From a checkpoint of a small transformer trained on Wikipedia.
Architecture: LayerNorm before each block, learned positions, biases on query, key and value, tied embeddings.
Each number is 128 + 24 x the weight over its row's rms, rounded and kept within 0 to 255. Layers, rows and columns count from 0. The size above them is the row's rms in percent of the matrix's.

# layer 2 MLP up, 1280x320, rms 0.0695, rows 962-1161, columns 96-127
size [102  83  55 109  92  65 106 105  66 110 104 116 100 106  94 104  88  97  92  96 106 104  91 109 103 104  98 115  91 109 112  88  95 104  87 101 105 103 105  96  62 112  86 109  99  99 105  99 108 107  98 106 101  97  98 103 106 109 108 114  91 100 111 109 119 104 111 105 102  90  58  96  96 100 100  79 105  81  95 105 106 101  67 114 107  89 102  88  94 110  99 112 103 113 103 104  97 103  91 100  99 104  95  96  68  80  96 110 116  96 120  70  76 110  89 109 109  96 104 109  97 115  93 108 105 106  97 100  59  94 105 101 104  96  95 107  71 105 101  95 119  67 106 101 112 101 101 108 111 104 114  87  99  87  99 107  95  93 113 108  98  84  88 112  91  94  66 101  99 107 104  64 100 110 103 109  98  99  97 110  89 123 108  95 110  55 102 111  93  96 100  93 102 106 100  98 100  95 104  98]
[[138 125 136 149 140 145 141 111  77 116 174 173 102 122 117 127 121 130 145 111 141 138 165 109 140 117 131 150 119 142 125 137]
 [149 106  99 147 110 111 151 106 126  98 144 162 138  99 139 137 125 182 174 140 167 103 117 135 147 117 127 118 138 153 112 141]
 [114  82 126 116 122 110 186 110 118 118 168 158 103 117 191 124 144 155 174 142 109 147 168 113 159 128 104 132 135 151 121 129]
 [152 122 174 113 144 122 176 101 105 144 123 138 117 102 147 128 100 134 123 163  91 132 122 138 140 137 129 141 143 118 110 108]
 [148 138 173  97 113 141 139 139 136 115 115 133  97 130 180 141 142 139 121 145 127 165 131 125 159 121 127 148  78 115 115 176]
 [116 108 170 119  65 116 134 122 139  70 162 130  89 115 182 133 107 156 155 137 130 146 160 106 153 116  97  99 128 148 125 152]
 [130 118 100 108 158 103  97 149 134 141 107  76 135  82 202 128 120 111 121 105 117 124 161 117 169 150 125 128 160 182 134 124]
 [108 125 142  90 149 125  92 130 121  88 146 108 125  95 153 132 133 128 168 123 142 120 163 102 126 129  74 122 107 143 123 148]
 [134  91 112 130 124 126 152 100  58 138 135 134 112  74 180 132 145 185 163 140 118 106 132 102 172 125 110 131 145 142 114 137]
 [116 106 143 128 117 128 148 167 129 109  96 143  97 115 131 178 147 146 115 127 138 157 124 107 149 139 101 129 113 156 119 150]
 [139 115 131 115  95 130  95 146 115 107 131 135 135  75 115 152 123 143 131 153 102 123  98 139 133 143  56 157 157 167 125 168]
 [107 128 133  89 152 102 145 125 107 101 164 124 128 113 115 103 104 144 148 120 132 104 108 104 167 145  98 119 118 172 117 103]
 [ 96 120 155 109 139 141 174 145 135 128 114 149 142 136 152 121 153 148 109 137 124 177 155  80 133 108 139 120 151 142 122 150]
 [153 129 127 112 120 135 100 112 113 149 137 106 120 103 178 127 149 181 133 153 116 153 149 150 152 123  88 128 140 124  78 121]
 [136 123 156 126 120  72 150 130 130 123 108 111 115 140 165 138 150 143 129 124 116 151 130 139 156 113 135  92 116 126  99 130]
 [110 112 146 129 123 114 103 119 106 118 145 141 119 104 153 109 125 151 166 135 127 129 117 111 148 137 113 111 139 184 127 124]
 [137 103 114 154 117 126 139 130 111 111 137 142 134  94 152 152 148 200 149 139  82 183 124  86 162 136  85 115 138 169 128 122]
 [136 116 154  99 167 124 156 118 121 104 134 135  80 155 132 124 157 131 122 142 104 169 122 137 130 137  93 145 122 155 113 125]
 [ 99 110 107  81 110 108 164 130 133  91 127 123 109 112 111 119 118 125 112 138 110 152 145  86 143 138  85 115 113 129 137 156]
 [111 113 115 154 166 124 117 100 142 129 169 134 117 101 129 104 140 122 159 121 115 105 102 134 154 128 105 128 110 151 162 160]
 [103 116 125 104  98 128 156 167 142 144 111 126 124 113 157 140 142 172 159 143 104 151 138 107 143 136 102 161  98 157 128 159]
 [135 115 135 148 117 126 142 130 114 154  98 162 150 149 191 142 149 144 141 184  95 102 151 124 136 135 117 121 151 135 155 111]
 [130 117 111 126 144 119 125 129  89 120 134 140 144 119 101 102 101 136 157 101 171 156 112 103 148 165 113 176  96 137 134 140]
 [119 131 147 123 100 128 124 110  80 162  85 155  80 131 128 161 135 112 146 165 166 121 110 110 173 139  75 129  78 135 141  97]
 [164 131 143 128 122 132 116 136 137 120 114 134 107 120 147 153 151 126 129 101 138 183 152 112 158 121  82 106 109 128 108 115]
 [112 112 136 102 132 123 113 128 126 113  76 148  98 118 185 134 129 106 173 174 114 132 110 111 143 128 121 102 119 144 142 142]
 [171 105 159 128 174 139 101 130 145 129 158  93 133 142 117 161 108 157 129 109 122 128 146 116 133 119 144 123 111 131  95 131]
 [139 124 132 129 134 123 135 156 141 123 111 115 126 105 155 124 120 129 180 138  74 152 130  70 140 155 109 116 143 158 140 126]
 [110 129 161 120 104 122 129 114  81 124  81 147 139 112 156 110 152 141 143 187 153 155 151 146 120 131 116 111 138 151 132  86]
 [125  99 136 138 117 119 161 133  82 107 108 123  87  77 193 133 123 153 177 114 131 119 157 116 139 140 111 111  94 127 123 148]
 [ 82 123 130 131 114 109 176 126  71 117 134 137 120 112  95 130 119 181 131  87 148 151 128  82 147 150 122 168  90 172 100 116]
 [154 110 114  98 137  97 176 134 104  94 126 146 116 141 146 151 150 127 107 177 106 191 138 116 115 126 144 133 112 128 136 121]
 [144 128 114 123  90  87 111 124  88 163 140 172 138 134 129 139 131 134 155 146 126 172 142 137 138 135 100 145  96 117 106 141]
 [ 97 113 122 109 133  63 157 173  99 119 128 137  59 102 122  78 133 132 121 153 124 150 124 133 116 134 128 158 126 121 134 135]
 [136 123 142  91 105  80 117 100 130  99 132 151 110 118 122 134 111 127 134 104 153 148 123 143 132 126 125 133  84 118  71 135]
 [ 63 124 163 125 166 108 141 118 153 155 118 109 126 114 142 135 134 158 161 162 139 147 131 111 145 148 141 131 147 133 105 131]
 [127 129 114 164 141 129 123 124 116 124 136 123 135  90 100 163 136 130 121 120 103 155 149 141 131 111  90 129 148 141 131 164]
 [126 110 131 137 112 128 163 117 133 144 112 126 138 123 166 143 161 135 157  87 100 158 102  92 142 125  86 108 155 170 114 160]
 [118 131 189  84 119  98 136  81 105 122 100 136  86 109 172 156  87 142 140 115 109 145 124 107 140 138  73 100 150 145 144 138]
 [151 103 136 154 153 102 123 128 128 146 152 121 131  77 152 120 107 133 165 132  90 133 128 143 144 120 116 100 111 154 114  79]
 [122  83 128  83 135 101 153  97 102 118 145 156 112 123 186 135 117 144 173 146 122 116 175 112 155 125 121 137 123 142 133 136]
 [116 115 141  93 108 124 142 121 115 107 100 124 164 144 150  92 151 117 159  93 158 136 152  99 120 133  70 126 124 160 152 185]
 [141 112 115 144 122 114 182 136 135  80 154 114 103 134 162  90 132 189 162 150 149 133 165 130 125 124 115 119 112 146 139 108]
 [141 125 168  90 150 112 162 129  87 100 106 126 151 109 142 183 113 123 153 102 135 138 149  92 138 143  96 149  97 152 120 106]
 [121 121 135 120 119  88 130 100 137 105 152  82  99 102 144 131  97 181 181 151 143 152 142 142 143 111 146 150 154 123  91 110]
 [132  98 171 184 167 103 139  89 134 162 134 131 118 114 182  95 140 132 129 106 124 138 139 127 167 121 153 106 105 131  88  95]
 [ 86 133 190 118 103 114 128  82 112 100 116 156 127  97 156  93 145 121 133  97 135 148 169 132 136 136  74 109 100 169 137 142]
 [125 127 132 130 130 115 146 120 139  85 126 149  92 103 168 123 127 129 131 108 154 117 141 124 139 118 137  96 168 113 137 156]
 [100 126 144  78 102  97 174 119 119 130 124 106 136 124 145 114 127 123 170 109 126 192 158 122 128 140 101 139 123 144 173 111]
 [148 122  96 123 162 138 165 127 145  93 154 171 113 129 114 130 130 115 119 149  88 148 117 112 152 146 124 117  84 141 124 115]
 [123 120 105 109 144 109 156 124  91 161 103 105  67 116 102 131 146 168 135 144  61 171 134  83 141 127 122 136 156 164 139  89]
 [151 138 125  97 109 105 101 148  86  76 108 106 124 128 111 121  88 171 126 142 138 117 156 119 136 142 115 106 143 135 114 154]
 [122  98 109 126 146 107 100 118 108 116 140 145  92 149 123 138 106 132 134 122 146 113 104 118 191 140  72 114 117 128 140 138]
 [103 123 144  99  79 171 139 103 100 114 112 172 113 142 122 155 101 126 104 133 133 154 175 132 174 123 132 121  95 112 106 114]
 [107 115 121 158 135 147 110 158 145 134 119 110 139 116 140 149 140 159 128  74 122 131 129 106 137 137 130 154 129 148 142 152]
 [102 118 103  85 117 110 146 164  94 144  99  96 101 145 126 148 113 144 111 125 145 184 152 132 146 141 145 160 115 129 159 145]
 [112 118 136 143 127 102 148  88 115 143 150  71 117 107 142  94 109 141 186 129 164 120 126 138 142 127 104 121 138 121  90 144]
 [132 112  93 119 133 106  78 160  99  98 122 112 107 114 152 140 149 178 139 159 130 149 141  67 148 121 135 125 149 140  99 136]
 [126 124 140 113  97 124 158 105  66 109 158  74  90 128 111 147 128 135 121 122 154 135 142 117 148 135 106 152 103 139  72 125]
 [109 124 112 105  95 142 127 163 116 114 112 155 128 114 120 152 110 174 100 124 140 103 109 102 174 137 116 178 153 151 148 151]
 [124 105 140 109 136 107 160 134 117  80 130 118 107 125 175 111 131 146 161 130 130 126 148 111 147 113  92 147 121 189 149 143]
 [ 76 116 150 148 109  79  98 123 116  75 119 126  80 111 118 108 143 138 130 155 141 137 139 127 131 138 104 149  91 171 103 126]
 [151 123 118 164 162 117 136 118  94 125 136 145  97  92 159 172 159 146 133 115 137 174 180 110 142 130 111 181 119 145 161 166]
 [112 114 161 115 100 108 164 186 130 136 109 134 121 165 124 149 128 125 124 127 128 146 108 121 141 156 105 123 121 169 127 128]
 [118 126 131 116 146 105 164 126  96 128 141 152 136  99 125 177 137 126 180  75 142 144 111 130 162 140 127 169 112 143 110 127]
 [ 88 118 140 158 172  94 149 155  89 146 135 113 129 135 164 114 137 160 136 122 112 173 152 115 142 141 130 149 128 144 139  97]
 [138 120 137 151 127 137 136 109 108 138 109 133 132  96 131 163 138 165 139 102 141 141 132  85 175 153 106 105 105 149 131 139]
 [106 111 107 106 127 103 125 109 126  77 158  95 125 111 114  96  98 124 137 101 170 122  94 111 146 144  75 123 102 139 114 132]
 [132 130 159 133  96  87 154 152 113 126 108 115  71 123 127 138 129 126  98 121 122 158 175 112 145 119 149 157 102 141 148 154]
 [179 110 157 142 164 132 120 113 112 120 147 103 140  84 141 126 104 169 147 143 152 114 126 105 149 133 110 168  91 124  83  95]
 [130  71 139 125 119 119 144 114 143  84 151 141 116 110 176 132 123 130 162 124 139 125 143 121 163  93  99 119 134 140 122 115]
 [113 101 175  81 115 143 135 125 143 141 116 152 119 135 138 101 136 117 110 113 149 102 127  99 132 132 111 103 127 167 172 143]
 [ 81 111 144  86 119  86 170 110 112 144 112  99  87 110 163 129 109 132 151 129  92 158 140 124 145 143 137 119  93 123 137 105]
 [150 115 129 167 126 104 155  92 123 161 136 147 121 125 127 134 123 123 145 138 145 135  96 125 139 138 122 151 107 131 120 106]
 [129 119 139 120 140 142 132  86  93 104 149  84  87  87 125 170 123 145 117  97 148 171 158  74 148 133  71 144 168 140 169 145]
 [120 151 141  88 155  97 147 146 110 102 102 130  94  85 163 133 145 136 126 127 157 125 118  97 171 154 106 159  99 151 128 143]
 [140 112 155 112 129 119 140 112 119 140 108 114 126 117 139 156 111 147 101 126 135 161 155 110 150 144 112  88  96 111  93  96]
 [128 112 177  72 132 130 143 108 127 102 136 121 120 119 135 166 135 140 133 155 103 141 128 159 139 125 151 167 123 118  99 121]
 [ 91 126 124 141 147 110  97  86 114 119 104 123  74 125 145 160 165 106 145 128 100 153 127  85 175 129 129 129 114 116 144 162]
 [ 92 117 132 122 144 126 133  85 131 151 159 128  92 144 140 137  96 125 154  85  91 115 144  89 153 121  90 104 126 131 120 131]
 [107 102 111 121 148  87 147 108  98 151 152 101  70 127  98 144 134 134 165 109 119 149 152 104 146 126 139 126 125 129 130  91]
 [121 122 157 130 102 131 149  99  99 141 134 154 113 121 106 112 142 186 131 108 104 136 171  93 156 144 125 122 131 158 127 113]
 [119 107 148 117 133 110 108 153 131 146 161 141 130 130 182 121 116 126 179 136 135 130 151 107 170 136  87  93 119 147 145 150]
 [130 129 142 147 102 120 140 113  85 130 133 160  87 131 155 135 145 128 152 120 141 178 134 103 129 127  67 132 140 159 135 135]
 [142 124  81 106 108 105 151 136 107 109 135 140  97 109 134 163 132 194 175 171 125 120 119 125 132 129 112 136 139 153 105 150]
 [152 132  99 101  78 148 138 117 108 103 123 146 107  99 124 121 150 118 151 152  78 126 155 121 124 135 103 142 133 153 124 159]
 [162 130 136 103 107 106 131 138 136  90 113 140  92 145 175 128  75 115 121 124 130 103 114 125 172 154 129 131 133 146 145 146]
 [151 138 101 130 120 115 132  99  98  96 108 150 107  73 111 102 153 157 156 178 140 123 113 141 128 136 135 151 132 135  94 162]
 [122 118 118 123 118  92 119 144 154  79 130 127 111 134 112  84  97 128 124 146 120 120 112 145 148 126 106 165  74 142 127 148]
 [140 126 143 101 145 116 118 167 146  98 122 117 115 119 139 124  97 136 122 110  90 121 130 102 152 152 127  99 144 149 137 119]
 [119 109 137 117 147 107 155 123 129 133 123 132  70 111 107 131 124 142 130 107 148 109 118  97 163 125  70 154  91 132  80 141]
 [ 82 112  96 102 124 117 121 123 135 129 136 126  84  84 149 133  95 197 155 123 142 128 132 137 153 139 127 145 115 141 141 135]
 [137 113 145  90  89  90 129 135 124  80 171  54  83 142 165 133 140 145 143 132 141 136 140 124 119 112  93 124 169 125 134 144]
 [113 128 140 119 112  87 139 141 140 146  90 135 128 123 153 107  83 124 121 144 138 126 155 127 148 145 139 123 135 167 142 154]
 [126 124  77 127 135  93 140 175 144 144 161 137 114 136 117 109 145 155  99 127 139 128 126 140 161 126 144 106 139 124 132 113]
 [135 124 106 114 165  84 132 161 155 101 118 157 113 138 131 155 166 135 144 122 113 178 137  92 175 154  92 105  98 196 153 150]
 [133 135 164 121 165 112 175 152 136 147 134 151 138  99 156 110 116 131 134 133 119 140 172  95 129 123 110 107 146 149 100 101]
 [110 109 127 120 133 117 165 175 160 125 144 176 160 134 159 102 125 133 147 159 102 169 131 120 136 142 122 132  92 123 121 120]
 [ 98 127 167 112 135 110 133 112 125 100 157 153 113 126 100 115 129 153 132 137 126 124 141 118 133 147 128 132 143 126 105 133]
 [117 127 179 122 135 105 119 157  77 119 137 132 149 106 142 111 122 146 147 130  93 152  99 123 120 143  90 156 142 139 152 149]
 [120 105 150  82 164  92 144 177 160  90 134 115  89  81 101 116 153 208 150 135 145 111 100 114 138 121  94 150 118 172 135 103]
 [154 119 120  54 126 116 132 123  90  90 127 119  79 131 134  96  82 148 131 116 126  96 160 112 159 135  65 132 107 147 158 140]
 [ 89 121 156 121 104  99  93 110 142  90 124 131 109  92 161 111  99 118 132  84 153  90 134 103 155 132 121  94 125 116 162 136]
 [117 126 140 120 126  91 160 115  90 104 131 123  95 126  99 161 140 123 125 142 101 152 131 126 137 135 110 140 120 109 117 147]
 [109 178 139 141  93 104 144 127  62 102 154 118 140 132 136 115 115 141 167 154 159 154 135 123 128 218 133 149 107 161 110 131]
 [111 155 135  84 145  78 167 139 138  61 104 123  89 116 123 103 146 132 136 111 149 139 130 106 156 167 107 139  93 142 112 137]
 [120 110 145 135 166 112 116 136 145 128 123  78 118 122 136 125 126 165 138 130  99 114 125 124 149 120 118 129 167 144 149 161]
 [110 118 132 131 152 116 131 137  87 129 103 176 129 145 194 135 165 131 172 103  86 201 136 125 170 125 107 146 106 120 113 110]
 [ 93 123 193 125 118  92 147 157 113 104 130 122 134 108 109 117 130 150 133 115 124 112 153 115 141 141  91 109 132 170  95 128]
 [118 102 129 151 110 132 154 138 115 121 126 117 128 132 161 143 126 172 156 130  89 169 146  87 131 134 133  99 122 164 141 135]
 [105 113 178 146 139 107 146 121 122 161 111  97 110 143 174 105 111 141 158 123 138 123 119  72 178 151 113 145 116 176 155 168]
 [141 100 176 107 128  84 181  97 124 124 144 118  71 117 144 161 116 164 166 123 166 171 174 102 145 113 110 149  84 146 104 125]
 [152 116 113 163  88 101 128 145 109 126 101 111 108  96 149 124 165 162 133 146  88 117 124 112 186 135 105 122  98 131 134 120]
 [160 129 167 125 130 144 129 101  97 134 133 130 119 117 143 170 105 172 138 126 126 161 133 116 161 120  82 116 148 145 119 119]
 [130 129 135 123 140 134 165 163 111 118 120 112  88 134 116  99 163 173 112 112 119 129 135  62 147 124 142 158 135 129 132 132]
 [139 114 150 118 118 124 159 125 116  95  86 157 136 141 177 171 119 173 132 163 136 153  97 119 169 126 126 120 135 121 107  88]
 [132 129 160 130 118 143 108  93  49 130 121 140 144  99 161 195 108 188 125 137 124 110 168  96 160 130  93 147 123 128  78 119]
 [100 112 181 102 130 116 168 122 141 116 137 130 166 133 170  75 136 174 153  77 101 125 171 113 140 140 135 136 137 127  93 169]
 [125 131 123 123 151 130 165 161 156 110 114  77 112 136 137 110 159 126 149 116 121 125 143 117 137 124 115 111 151 161 124 157]
 [108 122 165 158 127 128 144 119 139 115 164 130 106  95 176  87 114 128 139 117 115 107 139  88 181 130 133 133 113 104 117 124]
 [161 110 135 138 138 122 161 119 120 115 147 113 134  88 197 138 129 135 137 128 122 138 121 136 127 124 140 118 135 132 131 124]
 [141 142 157 133 147 135 143  81 103 110 118 124  95  77 119 178 100 144 132 112 156 144 172 139 141 123 109 124 142 154 117 120]
 [ 87 123 112 128  78 153 135 101  96 103 157 126  62 136 151 138 143 145 127 131 120 132 177  94 198 125 122 154  97 115  93 153]
 [119 126 138 107 176 106 159 112 121 116 147 105 125  83 107 166 128 134 139  76 146 145 116 103 165 142 125 122 126 199 135 153]
 [129 133 169 118 145 126 133 127  70 105 128 152 121 125 134 160 151 125 142 134 163 151 151 103 128 137 122 129  97 131 108 122]
 [140 116 115 116 147 118 127 163  95 136 102 106  76 118 159 140 132 119  87 127  73 107 121 115 140 135 121 150 153 170 177 128]
 [113 103 155 147  96 144 115 122 134 145 111 170 128 138 207 137 116 148 101 115  90 164 130 114 171 129  92  86 119 116 107  92]
 [148 122 164  97 160 104 176 144 127 135 138 107  97  99 132 130 137 190 184 105 147 137 117 112 155 162 114 152  83 163  99 108]
 [113  80 115 112 112 102 154 114  89 115 145 149 133 103 177 148 136 161 186 152 105 148 164 105 174 120 107 142 134 145 113 116]
 [150 137 187 158 102 133 122 101  87  83 120 185 141 114 163 119 112 133 171 155 142 108 138  83 128 163  82 123 125 181 149 130]
 [112 118 142 119 131  99 179 161 120 122 128  99  86 141 135 142 142 162 161 122  66 130 120 126 162 119 133 134 147 137  72 121]
 [ 90 128 111 117 153 146 147 140 152  93 142 151  98 120 150 181 141 133 117 110  97 146 175  89 134 122 126 149 107 124 121 140]
 [ 91 119 147 137 113 102 109  86 124 155 155 124 122 109 155  99 102 121 140 144 128 106 176 134 118 115 127  74 158 114  91  94]
 [119 119 118 128 113  79 172 177 101 122 117 128  79 103 163 150 137 178 154 143 131 185 159  61 116 139 114 148  92 165 143 166]
 [128 121 159 121 105 142 135 128 162 102 180 155 166 117 110 126 161 149 138  99 139 129 178 123 128 112  64 106 154 166 109 172]
 [122 116 104 133 165 115 129 180 113 167 170 133 102 148 161 147 138 161 180 131 117 148 178 125 160 124 100 128 103 168 119 140]
 [136  96 145 116 115 103 104 131  57 141 169 115  58  78 137 122 104 156 165 135 102 129 166 111 164 127  97 134 120 136  88 113]
 [ 92 129 103 126 111 113 125 145 106 103 119 105  83 131 122 181 168 136 130 128 129 170 121 110 166 139 135 140 118 167 129  89]
 [125 121 141 126  65 155  95 110 105 113 115 144 128 107 142 102  69 147 119 120 101 113 133 135 184 126 132 169 103 116 111 105]
 [152 106 109  99 127 133 135 107 148 104 191 119  89 127 145  53 118 157 132 114 121 110 116 118 137 137 111 145 118 137  83 137]
 [116 120 123 139 151 116 142 134 140 136 175  91 134 111  96 109 127 139 149  91 142 136 142 103 185 143 111 112 106 141 157 184]
 [131  97 170 169 154 100 160 117 109 131 147 118 124 103 146 153 134 169 153 139 174 148 162 112 167 135  83 156  76 142 129 125]
 [160 121 123 137 131 143 115 129 140 109 185 116  76 118 180 151 119 164 157 121 115 132 130 121 147 129  85 162 139 116  95 115]
 [ 94 130 127  75 108  65 128 113 127 129 143 100 124 120 131 104 182 167 168 169  89 194 146 108 119 134  93 118 132 139  97 109]
 [113 125  88  98  90 110 163 156 140 115 168 132  97 136 100  75 155 152 137 132 101 137 114 100 125 128 146 147 136 143 128 135]
 [133 115 128 132 144 128 112 151 124  93 129 136  99 123 116 117  85 123 109 150 151 133 130 116 142 124 141 118  85 131 127 103]
 [146 113 146 119 163 124 183 114 123 144 115  71 104  78 140 147 143 154 183 129 131 122 142 103 138 131 112 123 140 179  86 136]
 [125 127 138 138 131 151 124 148 128 138  93 151  98 119 129 128 128 135 116 104 141 168 121  63 149 135 118 145 136 132 114 126]
 [112 104 145 159 123 103 114 103 137 131 161  67  90  82 139 106 117 131 115 105 136  99 115 138 150 122 114 107 141 135  80 115]
 [133 123 158 100 161  81 161 130 104 102 120 153  93 120 132 148 125 141 118 178 126 113 128 133 159 142 130 165 131 141 143 162]
 [119 107 118  82 124 111 159 184 131 108  85 126  89 134 107 129 134 141 120 145 123 171 117  95 133 120 116 127 129 163 141 157]
 [129  93 170 110  88 100 134 125  92 125 123 151 130 134  87 156 109 160 149 143 128 143 109  86 136 118 127 119 120 157 106 164]
 [144 124 123 101 116 111 128 177 112 115 121 148 104 137 129 108 100 182 125 164 134 114 116  92 126 147 105 142 123 128 138 121]
 [157 115 117 120  71  93 166 110 128 124 155 162 129 142 159 149 132 142 149 121 120 192 114 101 142 144  84 159 142 143 125 110]
 [127  99 120 147 139 144 110 131 120 163 146  97 132 109 142 149  91 164 111  81  93 111 119 113 160 134 108 129 137 121  99 136]
 [ 99 101 123 142 129 123 155  96 127 129 161 126 120 120 155 167 110 132 145  53 104 117 131  93 128 140  72  95 169 146 131 178]
 [134 128 153 133 111 138 152  82 112 104 145 145 157 105 126 111 115 104 128 119 152 152 132 167 153 133  89 138  86 116  95 144]
 [164 100 146 134 148 128 141 120 108 116 119 143 116 124 162 102 147 135 136 149 120  96 109 105 141 123  93 125 122 155 147 182]
 [131 123 102 128 161 107 134 145 107 135 166 114  81 115 114 135 134 174 114 142 159 165 142 112 154 136 116  88 130 136  90 120]
 [ 97 139 129 145 105 125  85 147  98 131 132 135 133 117 120 124 108 140  98  79 145 151 173 105 155 136  36 119 142 175 124 102]
 [110 113 123 123 131 134 155  98 100 145 136 106 113 143 158  87  74 150 138  86 137  85 166 133 144 130  88 135 110 147 129 179]
 [115 114 125  91  91 126 161 127  93 139 130 119  91 141 169 127 102 148 146 119 100 176 158  84 147 150  99 119 124 166 147 110]
 [105 114 101  94 132 120 185 159 176 119 125 121 126 124 133 112 140 147 140 107 117 123 131  96 163 124 112 136 127 144 120 117]
 [161 118 180  95 140 153 128 127 143 135 121  68 134  98 163  98 116 159 156 156 141  97 162 102 116 126  69 166 124 127 125  86]
 [120 122 153 132  78  96 142 112 117  89 161 118  97 100 133 151  84 138 132 134 149 147 136 135 151 138 114 115 112 130 137 128]
 [111 108 110 118 109 135 137 117  97 133 141 122 136 116 163 124  78 114 142  62  79 120 186  96 141 137 140 113 150 110 134 105]
 [120 100 147 120  91  97 104 113  90 106 162 121  88  97 171 109 120 167 157 121 150 131 173  74 170 135 128 120 135 134 119 136]
 [112 115 162 108 137 118 109 117 138 134 169 131 119 120 155 110 108 151 128  91 117 106 151 128 156 139  95 124 141 125 130 174]
 [130 114 150  72  70 160 162  99 113 142 156  99 100 116 152 131 117 134 187 122  99 120 144 142 156 134  93 128 120 128 138 160]
 [101 139 132  87  99 133 154 110 123  93 133 124  70  83 123  79 135 154 125 150 148 143 138 114 124 131 153 129 112 124  84 138]
 [139 107  82 124 147 128 153 146 123 141 146 160 101 117 106 150 161 195 129 110 111 127 138 108 178 147 130 145  77 159 109 131]
 [155 149 143 100 101 106 126 157 104 144 149 126 122 100 118 121 102 168  98 141 116 124 117 151 141 173 126 148 136 154 132 177]
 [142 111 143 113 133 124 111 151 124  89 131 134  97  98 113 137 129 115  97 121 133 123  96 132 150 137 104 148 154 169 150 146]
 [114 120 111 128 115 139  94 164 136 128 131 121 139 136 124 115 149 115 170 115 131 111 147 100 133 133  49 162 114 166 159 167]
 [111 124 149 129 125  77 119 118 122 115 146  98 103 123 155  95 145 144 163 145  96 141 114  99 144 156 101 137 168 136 112 112]
 [ 96 129 121 109  86 116  93 149 102 132 144 126  94 138 137 128 116 134 137 114 151 115 110 121 173 136  70 133 108 119 129 151]
 [170 114 183 102 114 136 147 131 122 136 149 126 147  96 209 106  89 122 117 118  90 171 115 141 128 129 115 125 146 117  70 100]
 [145 125 136 122 133 120 132  86 123 118 155 141 116 121 167 131  68 148 181 140 145 114 118 134 156 127 108 109 145 137  81 168]
 [148 121 148 146 144 100 142 103 111 148 145 127 127 111 161 114 116 155 150 109 113 171 140 115 126 127 101 160  97 145 130 104]
 [104 129 140 115 142 132 143 149  76 111 117 109 130 112 150 162 141 149 147 127 150 128 124 136 139 132 134 156  65 144 103 145]
 [135 103 146 125  97 124  91 105 100 107 156 142 115 125 151 119 100 178 154 148  92 122 156 128 149 115  85 101 133 130  95 153]
 [163 124 100 116 125 130 139 105 131 146 181  75 107  90 139 108 123 175 145  93 133 129 161  98 155 126  99 138 131 137 122 168]
 [163 121 164 136 108 141 167 145 134  98 120 166 136 132 159 140  91 136 110 122 110 166 112 124 134 120 129 157 111 101 117 143]
 [ 75 120 135 137 124 164 130 139 112 155 112 105 112 110 123 123 137 159 154 136  97 117 161  94 158 124 110 137 157 151  83 103]
 [ 78 126 125 104  81  90 133 134 167 111 141 152 106 125 156 170 136 117  99 145  89 155 152  86 148 138  76 112 131 134 146 162]
 [128  85 127 126 124  92 170  98 119  99 152 143 100  95 195 114 138 157 174 148 125 126 161  99 167 127 118 129  88 150  97 116]
 [ 95 108 130 127 100  94 103 125 118  61 159 124  80 137 102 113 144 139 171 151 104 116 138 126 142 138 104  95 134 162 155 147]
 [140 117 127 121  69 155 114 106 124 155 116 170 114 123 202 140 140 164 132 159  94 184 128  93 141 125 100 133 139 114 118 152]
 [136 129 127 101 103 116 134 133  98 113 114 151  89 158 145 166 149 137 118 162 115 182 172 105 175 121 155 135  91 107 146  98]
 [ 98 117 138 105 120  81 170 158 135 103 128 103 114 114 129 105 115 121 145 152 129 132 144 146 139 127 132 138 135 140 123  94]
 [154 120 115 115 138 137 146 194 182 110  97 168 126 136 162 153 164 120 110 128  87 159 148  93 158 125 132  90 147 147 158 157]
 [122 106 145  70 151 112 144 132 133  73 122 123 153 149 124 138  98 134 110 108 121 122 188 117 117 136 128 114 119 140 164 109]
 [155 109 178  66 145 147 139  86 113 100 129 146 148 124 149 132  93 131 159 151 124 133  94 127 137 129 136 146 109 127 112 155]
 [ 70 114 165  92 144  76 102 145 123 131 121 104 120 122 130 110 107 100 122  93 122 150 129  81 130 145 118 159 166 173 163 137]
 [169 118 106 134 137 148 111 132 134 107 143 112 152 115 120 143  96 138 123 115 105 127 118 118 143 114 112 121 136 140 137 105]
 [116 132 132 132 108 104 106 127 104 113 141  86  75  88 103 159 125 157 134 166 114 121 170 105 150 144  79 101 127 179 119 128]
 [174 115 158 112 139 127 109 127 151 142 123 150 129 112 164  99 108 130 121 123 150 134 149 108 167 132 111 140  78 103 127 117]
 [142 133 102 138 158 117 167 152 133 140 150 173  79  93 110 149  93 161 107  89 101 105 157 126 149 149 115 111  82 132 122 146]
 [131 115 158 134 122 144 112 139 117 118 127 115 103 118 158 154 108 136 107 135 132 127 135 139 147 124  83 123 115 133 130 113]
 [124 123 118 137 126 147 131 149 123  89 153 150 122 112 137 151 154 157 154 118 158 146 154 110 118 129 143 146 150 115 121 128]]